{"intermediate_size": 1792, "hidden_act": "swiglu", "positions": "rope", "rope_fraction": 1.0, "tie_word_embeddings": false, "init_std_up": 0.0262, "warmup_steps": 62, "max_steps": 2883}
Each number is 128 + 32 x the weight over its row's rms, rounded and kept within 0 to 255. Layers, rows and columns count from 0. Numbers have three digits each. The size before them is the row's rms in percent of the matrix's.

# up: layer 8 MLP up, 1792x448, rms 0.114, rows 987-1021, columns 392-447
# down: layer 8 MLP down (transposed), 1792x448, rms 0.105, rows 987-1021, columns 392-447
# gate: layer 8 MLP gate, 1792x448, rms 0.11, rows 988-1022, columns 392-447
up987 110:153210146118151148150135157123081146050134183138116114143189142129159139059119151112123131111154057134107138102184127174137105113098121084133101111075140173151093116072
down987 108:149150121169153145098134146114084078132132101184108105080164138118128215146182154168144129092137093159075152102114162146116136166180121104122199066138099083141109129146
gate988 101:155065143151158194069110104156142145132084161116099100119105107140107119201224160159086128082098180088173111144122181200098110150108099093050110137176085156108066133178
up988 098:112130095070106164074156145134103090138138172122099164103090115166114130094154097126117093089089156119154118052144111126090132110158175156082214133136144130144115103144
down988 099:168102092187129163151098135143148105135153129157104114200178137102157098093143118128099138153127140070088154132099128085153050179131147122080116156124208163146098148161
gate989 100:109163120147125136160202095107141118160125152133142191147204182129137090123131133140219138113089140110157119116111094150057156117142105105091193180174156133134072156060
up989 103:140126141153121157141130143149145126205176170150158141091094143138167107108121085146165112175117134095175087111067116112150088112166111106121202101152127163098097135140
down989 105:099171097194135120156100142076115097096112126080123158029144116097099129139135089141102145147158132116145156131124147144116121131126121127153091106143098052121135084119
gate990 099:072078123050190142086109108084172132122070124169214166115096036156089159150102131101147090080188127138131134106068127112191144105138106136133142080111063152169109139138
up990 101:155072108115153144099109116099199181087104077149174111176067029108125173160081118115133118127194112113160158173134134147198124076183130136163129130137051127166116104093
down990 101:131095154127078076138154095116096135125122171140137202037121144148128117128150088129119066118122176134117108102118087116147056129142089105124130135082075135085117183129
gate991 096:050152150116118185153101073097082173136088073141125099119102176106071131175124136097099165160074172124163149151056157063141094131166140127085102173111105116154102104178
up991 094:161109092148092156131045107074101066076134134158158074110201143080125107116161102135155135154141160173123165127122088184130111090138173072122068156179092155129140153168
down991 097:102169141094128128074157180163178197172138157084159196158136113159148106142149097101106120132140132157136077031185179148071233067142126115093092066110178133102122151102
gate992 103:109118139131188167178153119156112123165146079136114121186158100147139123118164147056138159127101101149125162106104179141114142128124077088074126116167125204136148117071
up992 100:063117163127113082131100113144100128115137129160119107176071173137163136146183104136098158146154165127138173231064151131136144128164138144125128123089125139105123089146
down992 102:175158137129144143171165149129107146094127150129135063109151145188095154163098150146100068094109124105091170074147126139169104070150172145106124082186120131116103128092
gate993 100:109098089079104121148153126122093136121199171123105086140132114137145141128174126106175103129165167120110122127103111129071122141103139129137183086120104131095114100129
up993 092:147141065146140114128104115152121175116155142082133175171056121199120107137135127103103159120134157114157171148163130186093124125126108130153131071184116151149116132091
down993 095:149095139144069193162055154108084144158075136106086121074107145165175107148112126105122046113149091109124093091109172039152139112115156161119161145127136085167095117148
gate994 100:165104122160118090103068116134139126154125168113095137155116126142160093148146129139145134055202118182122204139104147164143154122076051129147117122115151196131101122117
up994 100:129095128137175103141150075125116179123115121154099109173058115056144154093142098124198130076167084121160121115071174174121155093084147130122081108135158130112136133122
down994 098:108115102155069086108131130115124112104141169160130073161166136178123122072114111147186089144111213176108080161140127122134095123174186126164088069142152051126113080114
gate995 100:146126154169149171060152153132139105084064120104129089069207126141121137155190139215129120084163170124134057203104099146140068132125134065129141127158172129159155170080
up995 100:121177125127126170105129137115201059084158076154080122101189133159157122156129139133181132175171162091104156112147113172116078125128124099170079146130137122165146134125
down995 103:066178113094144119104129078172103117120095181100110098133084141074136145123104162159090145091088177179125136128106141061166208095125105150147161110127088142132116137103
gate996 098:059109161102108135132096155108158094172143079201075075127065112187148064154117123176160128119126115104112126157180127200080122115190123105138113161201117146097126142188
up996 097:132140160104133133065135171122117166152178156118101112145134164136105148199127132125135091132084096150147104138085100128159180133136127054124171102106082080152140113142
down996 101:122136105174108151144181157132145120155086062111085112175131159114127110106050093117099175100170135151092126117119156095088134147092149141110091160143108142111168091136
gate997 102:137124115142160075089151136152168097140174109121071132112155096119053218131126142113148162165169156130174184130139125182083130139154148118085149180207219146067183097154
up997 100:092058159076160108136130148214092123145111119199121154099075126091126123163142117138141151119054114096072124097117147157133117134133156072149156150118129159126113088121
down997 101:121141115115065138082128088162139076164126142099062070121110074091133142155076132131120079140189091099152195146129161111101110176090115104152115110138129106165124156158
gate998 102:173114143079163125107111176133149112130149115114117083171095127108137144123135130090127070101167153093108133091105102089119102114188141143107133129086131052154139153119
up998 099:114148114152115161100135094096059119152140076111137120057155174136124109090080205127132132153088161144110154117112144118121161110165110088144167145112143161128108130112
down998 101:069147177069049156153109104120174125131059145138095154155149128091074105130158144113140101083126161147155110190151100093122136129070134138101119098100120156157097132125
gate999 101:151153136137158164157192196120108120103122142131159152127115137137159162170170129174125099069071178104119128127136149123214114122122080183074085115168110121110129088159
up999 100:158151153105089101105092108137114142220108078148109061144163094167129161154112102161118134093184039118130137188170118158156121102164137168099122117115118187113123097195
down999 103:183121163104110158169156140104147120094143144073161096098107200176118084132208125103074089164047191138108093106176147123159071105125127130128144048127136133185126143112
gate1000 097:169116120108070167115174119104103187091136111180135124129121158144136140137145136114133089200135158120156115112115136050119120162091091096118105183139161124136103105098
up1000 093:124206109159166106125065196145106155100154125111188141181184189172142123127163109186147120125158139158191128109177168122109129103119132133157173206093150109179150154063
down1000 089:143075141131091144171148103135091161179158181150131126079082129124120133162136129063147113089082148102152126110104060126151084158108132107114100099168157124112110061153
gate1001 096:146119145052083157135066093164135146157130133094101092127151142127069142125099120113134168137128104127101128143092171126104112055142150105119136111130181154148135155190
up1001 089:106179131145096144129161127173080134159091162147055172187122102093142052124155085115124175129145112138162078135173197157096107144171159154155157117131109123179139143114
down1001 093:103146138075064129110119041083101166152119088145186158083170117132085124110115105181105137152111167145125153168118092120154159157107118164127166118148119143143155093063
gate1002 099:127156140172156133127121138121186096165103133126165114149166115160164096163179107161141142135077177165082091111158155061102151140189144142132135169097114091099136184155
up1002 099:158118171117160169128104144117078085157109088117091093102101155111154156143145111060160167122175080179111170175119146181126129123017136109127163069150074112130118155105
down1002 101:091118092071163126106121128124112170130187158158097142099156123111156159170070117131089132125129071101119113156116125161143071077153118099153073110157066173122099091117
gate1003 101:150157094126111117190122139103134129164110130135112123097157132121082120099116094122120135106122188167155181197133141146087128161149178135072144126143145197184144120095
up1003 104:150079143131138154082139113136119108124112113074151149071116128106153101138122131085146193130070113154138151128166132126103149085082114121151051161084141133075083140145
down1003 105:110091093141085099107165113071110129183130155117124153080088124125145144106122110111144100124158102061097116072085151108137105083081116142083157158165172113127124168141
gate1004 104:098136101094139048150080157143139117163076127108125129177144088078105077112127086140109134055090172142114147129067067139114127149157082106157039133136127114128111205123
up1004 106:152139046108137117160097146169101098101117184146134133111130091089067086126132125170168082112146080144069097112175079101101103152094146127131144175139159126103137140133
down1004 098:115116079154137067104126085142119173152127135093152083120139133091116131188071126161158075088134163107099129096086051079121126115091176137124069101131146126110110182077
gate1005 100:153141129086148169137140148125086166167142107113138147118070171133110169201137162151129122091118123158140097098090086119120111118119130140128153139115142113164126098124
up1005 099:121153101160163178129099099103119160082168108158029141099109117151077154128147143090173127112138055127093138155103136117152122104172136082100118129159163078146142136152
down1005 100:134095119054170080126111095089109171124120048151176127137184174126136114138149126133141101092173177107107106065174119137120140169166112152077146125121151147128105068176
gate1006 097:143100125140109102115130143074153093154183159142073114135155088144106147068106116111146122142105137147059124158152172146145148120156156158135108118147158107140111104134
up1006 100:131138152184145132152124137153152209164104135122092103142125157164100119159114105167084196185097112161148141083104134151177158124086160145128135107108110127137113131175
down1006 097:114108125086167113127121121109146145111113108124125112169127146095148193120143153125124091131159102081124182117097132129142125214115084157145148148129146150115150100099
gate1007 100:157104077134102135096142092092137124106135061194162081205101176146171181158125157123157098132130074173174143088140200129152111191096102123128163155130133115139135187088
up1007 100:128179147139065102136028143076152142138168130146127070163122111154161125122091161101124110114191164123129116129150133161139145146150158133119054156102139146100152151104
down1007 098:124174112140130130150168100175121041050099160106156095134139133175108185083182158166115085106125096103106138083161114172139070193112119087116156159186123115128145166140
gate1008 100:093172121141176100105135056208163141140074125103109145170130104102186069205165195068134102191113163172120160150148110126113102181122104140200160160153141143186174116168
up1008 098:087157118097122105096094157120078049098103144140086038145157066131097107096122173088141171101174133026054102118115158060147153144112093131124153177092092068141168120120
down1008 094:148119171158139112146145096134169113116116091141097162077122168189104164129150159185146150110148168098139132073093110122098145081136175205135149116139119187140147140110
gate1009 101:162179142144093101134128119112088175169077158133149082166133140126108098099140127091121107145152134149101179121140085066067112106155132105080103089105129133145096113137
up1009 100:085066178179133101155153144129128137143182148085137123137175139149163141054128070146163151135114076151134125142068109170170165070132132154111114166158115173162039129129
down1009 101:095168092095133180223139166132121118156107165116112169132112113134118115154097157190110120162113186111063110098100147137122128114092180081160104131118130131076167169112
gate1010 103:145095121092113146097159141149128107140191117109153111130114082105162126167109151182038181159167100149111152163108154114183104120127181106125132123160128115089128121098
up1010 103:169139077156176101107119109134182140145094095160059146100144095097098090111147118129176095161126135149051165087172124129087131138181144203109133128139144158063162168183
down1010 107:104169128175092130132131103109126135108127182108146167125063133139120164163123126156109194088110162075095125174165128094189119138091089098136078170140133128143114119139
gate1011 100:130073073105134117136138119165108136171099084078172106139166075186130048149139104162128119145132103126120071111162110159142131044123124154099152126127134169101078105150
up1011 102:182135127147149179162174146027127155155119178179084136121066160072118175167095153127186102121146114154116157128136160164115112150138149118106116091091136168125176149169
down1011 100:180179168152162144086101131161129101108194093176123128147077147134079143135135088154084127120119135116119117148157131133076142146142114162127218124123125125128203120124
gate1012 101:179080159085093093091115114080115107133140164090154128142121119155092149166117115112119128085062122136148144134154217142114111121127122112126114110100129155138155144159
up1012 104:092132126130168148177140106049186097078193115134120083113155147113072100164132076088081131146090135143168159083166145183133104102161118091153162204115146110163150143144
down1012 106:090091155081119131156074181144148113191139146117121109109105126100146172101030155188131110136102135100104101133128134110138131189178150132145101189114153090069116124133
gate1013 094:122088089101145125196078086112085107143147109102141105186132129154170147120139154050070108122132107208170093088130121130114113131061104152176131107135147191197129188122
up1013 097:072123105100097096091111142115190069100151127121137155122147143186130054129179112128160120197122109127122130090167117148111127134113174157110101185140140151130095097082
down1013 091:067158148173131134159095084103121141149144116107070122130106117118110144187081146113110125108129123094115103185155175100104145174121097092154112200137105123105101172136
gate1014 099:133131142149163157179166122053159089128108135148092070080146094123175145174111156094130148144158105118109134188146133162106124152134142124117091131125155088113114087197
up1014 101:110130099146147140140174106116065126130089187047127146103170175119126121192087133111123069116140148114141063147102087119100197162122087191107104146125154158135098149149
down1014 103:148089085140160123143188153130161144144149119146127127085097078146100095101152135113102140175181094173082186091145136126126130129150161106103185157097104156154121151170
gate1015 103:142148120090080105135128127142107093108121137117119100185214137103181101094139121157151110104135139125119124162132125055079141117111180109124143057161097106177137133093
up1015 101:108116085177133141077137159144188138110138161122118092079110128081142134167144131071139130150123153078114137096158137167174113129110105146120166116197156171056150120134
down1015 098:076105102117129128090127089145125162141087103053109109144138113173088136123155132077136145157105119142107149121100142123136152214181135129106113150117122145156136091175
gate1016 106:140079101109158180177172143138159096094143123101121084161152165114188200138110108143161162127082165116133125118092142081164132172147112191124102088137123123165092105137
up1016 105:150132121135095101103151124147134133078171119129112111164120138160158125147115092128097148140152225068155065128138175109104156163116105132145139102150141151164109128127
down1016 103:158117151123137123126117130111126141181115116156146173136218154118129104102162127052163136141177110129125130131198127214090100146156114148158166084093134128130122078162
gate1017 097:178088178157199164156153111096120163118109167172175150106145201133095058124154128140101080170146182095116111102123091115066135110133099178096164162135127126062095160180
up1017 093:131067163120088130133140090129081166099153121136173099109155142123100145147143146105047137167138123103096122090099097147187177133198103166081116124147151151168123110127
down1017 099:148091117136145142127145097062067162118128147144080105157052140113178086167123142094119180115153161159139118131104172135116197098106129090121152151106108081134075084124
gate1018 097:069110092139113146120122096083096164147158130140180117101091094086092090120144145132110092049142134124167166115091143086111101135099146170107186144137140157132178139111
up1018 095:130080137114107160119127182128098135165146111165098154112177130162123085103200104130076164102153155093118155086157146130161102148122129127152094201123175094132098148141
down1018 093:006101152125200087158123186110150116125115130166125148090093128157173137113140144107192069131144099129126112172132127110157129118091096147120135092101062123102167139084
gate1019 096:061132133101094122074109091116175121150158114151167173124094101122088144208131107169157121141090116080123077167128131111100144128133119204151104176125120157151154149115
up1019 097:096069181137088147096148108097141125160124141193136143141092094130113121198168115115104119129151126184093176086069109141124103121111170130111135137149137138093073100116
down1019 096:154123129143118103123147161109078109123122126177087097113109142096114145140114130096110130140168119074121108130133106091131138085198077176122156113152099141171127123125
gate1020 103:141142108184174153195117125127113139120098145102176124128090112082147149180132098147165161117115081082108089123132142100116073115100141095164099120125149109178142124073
up1020 103:123111177122110138129182140141114100096195058130179099131144238147101127156108109134111129117153181039080138123123116106153150102185200125162128192167104133170157122139
down1020 101:119171151145125157159087135132092141115072109052107117092141159113128075123144114054109125127106121136114136082111080191141118088109161070099143141164147151087132119099
gate1021 099:138115100133144156104153107137110117080148147090148097108158154161169056093122178106079120064114095148092111188153158121167177104140138027151189184145124119134091074086
up1021 093:178106135122117146151135168141130135164174156175073087126117047126112139114207158115135191148140134154110187054106135146158111153168140097174099155139087137122174152094
down1021 096:140091101123118134152102094098134147148101122123126105092144088111123181186120126072130112202077125100187153153082072207075155078126077089101141182128079103150128114081
gate1022 104:112204158112208079143094111165132153072184142124159167074088145123143117106112135157069150137122141192099074148118192092126158126143113113125093144148100138055144076180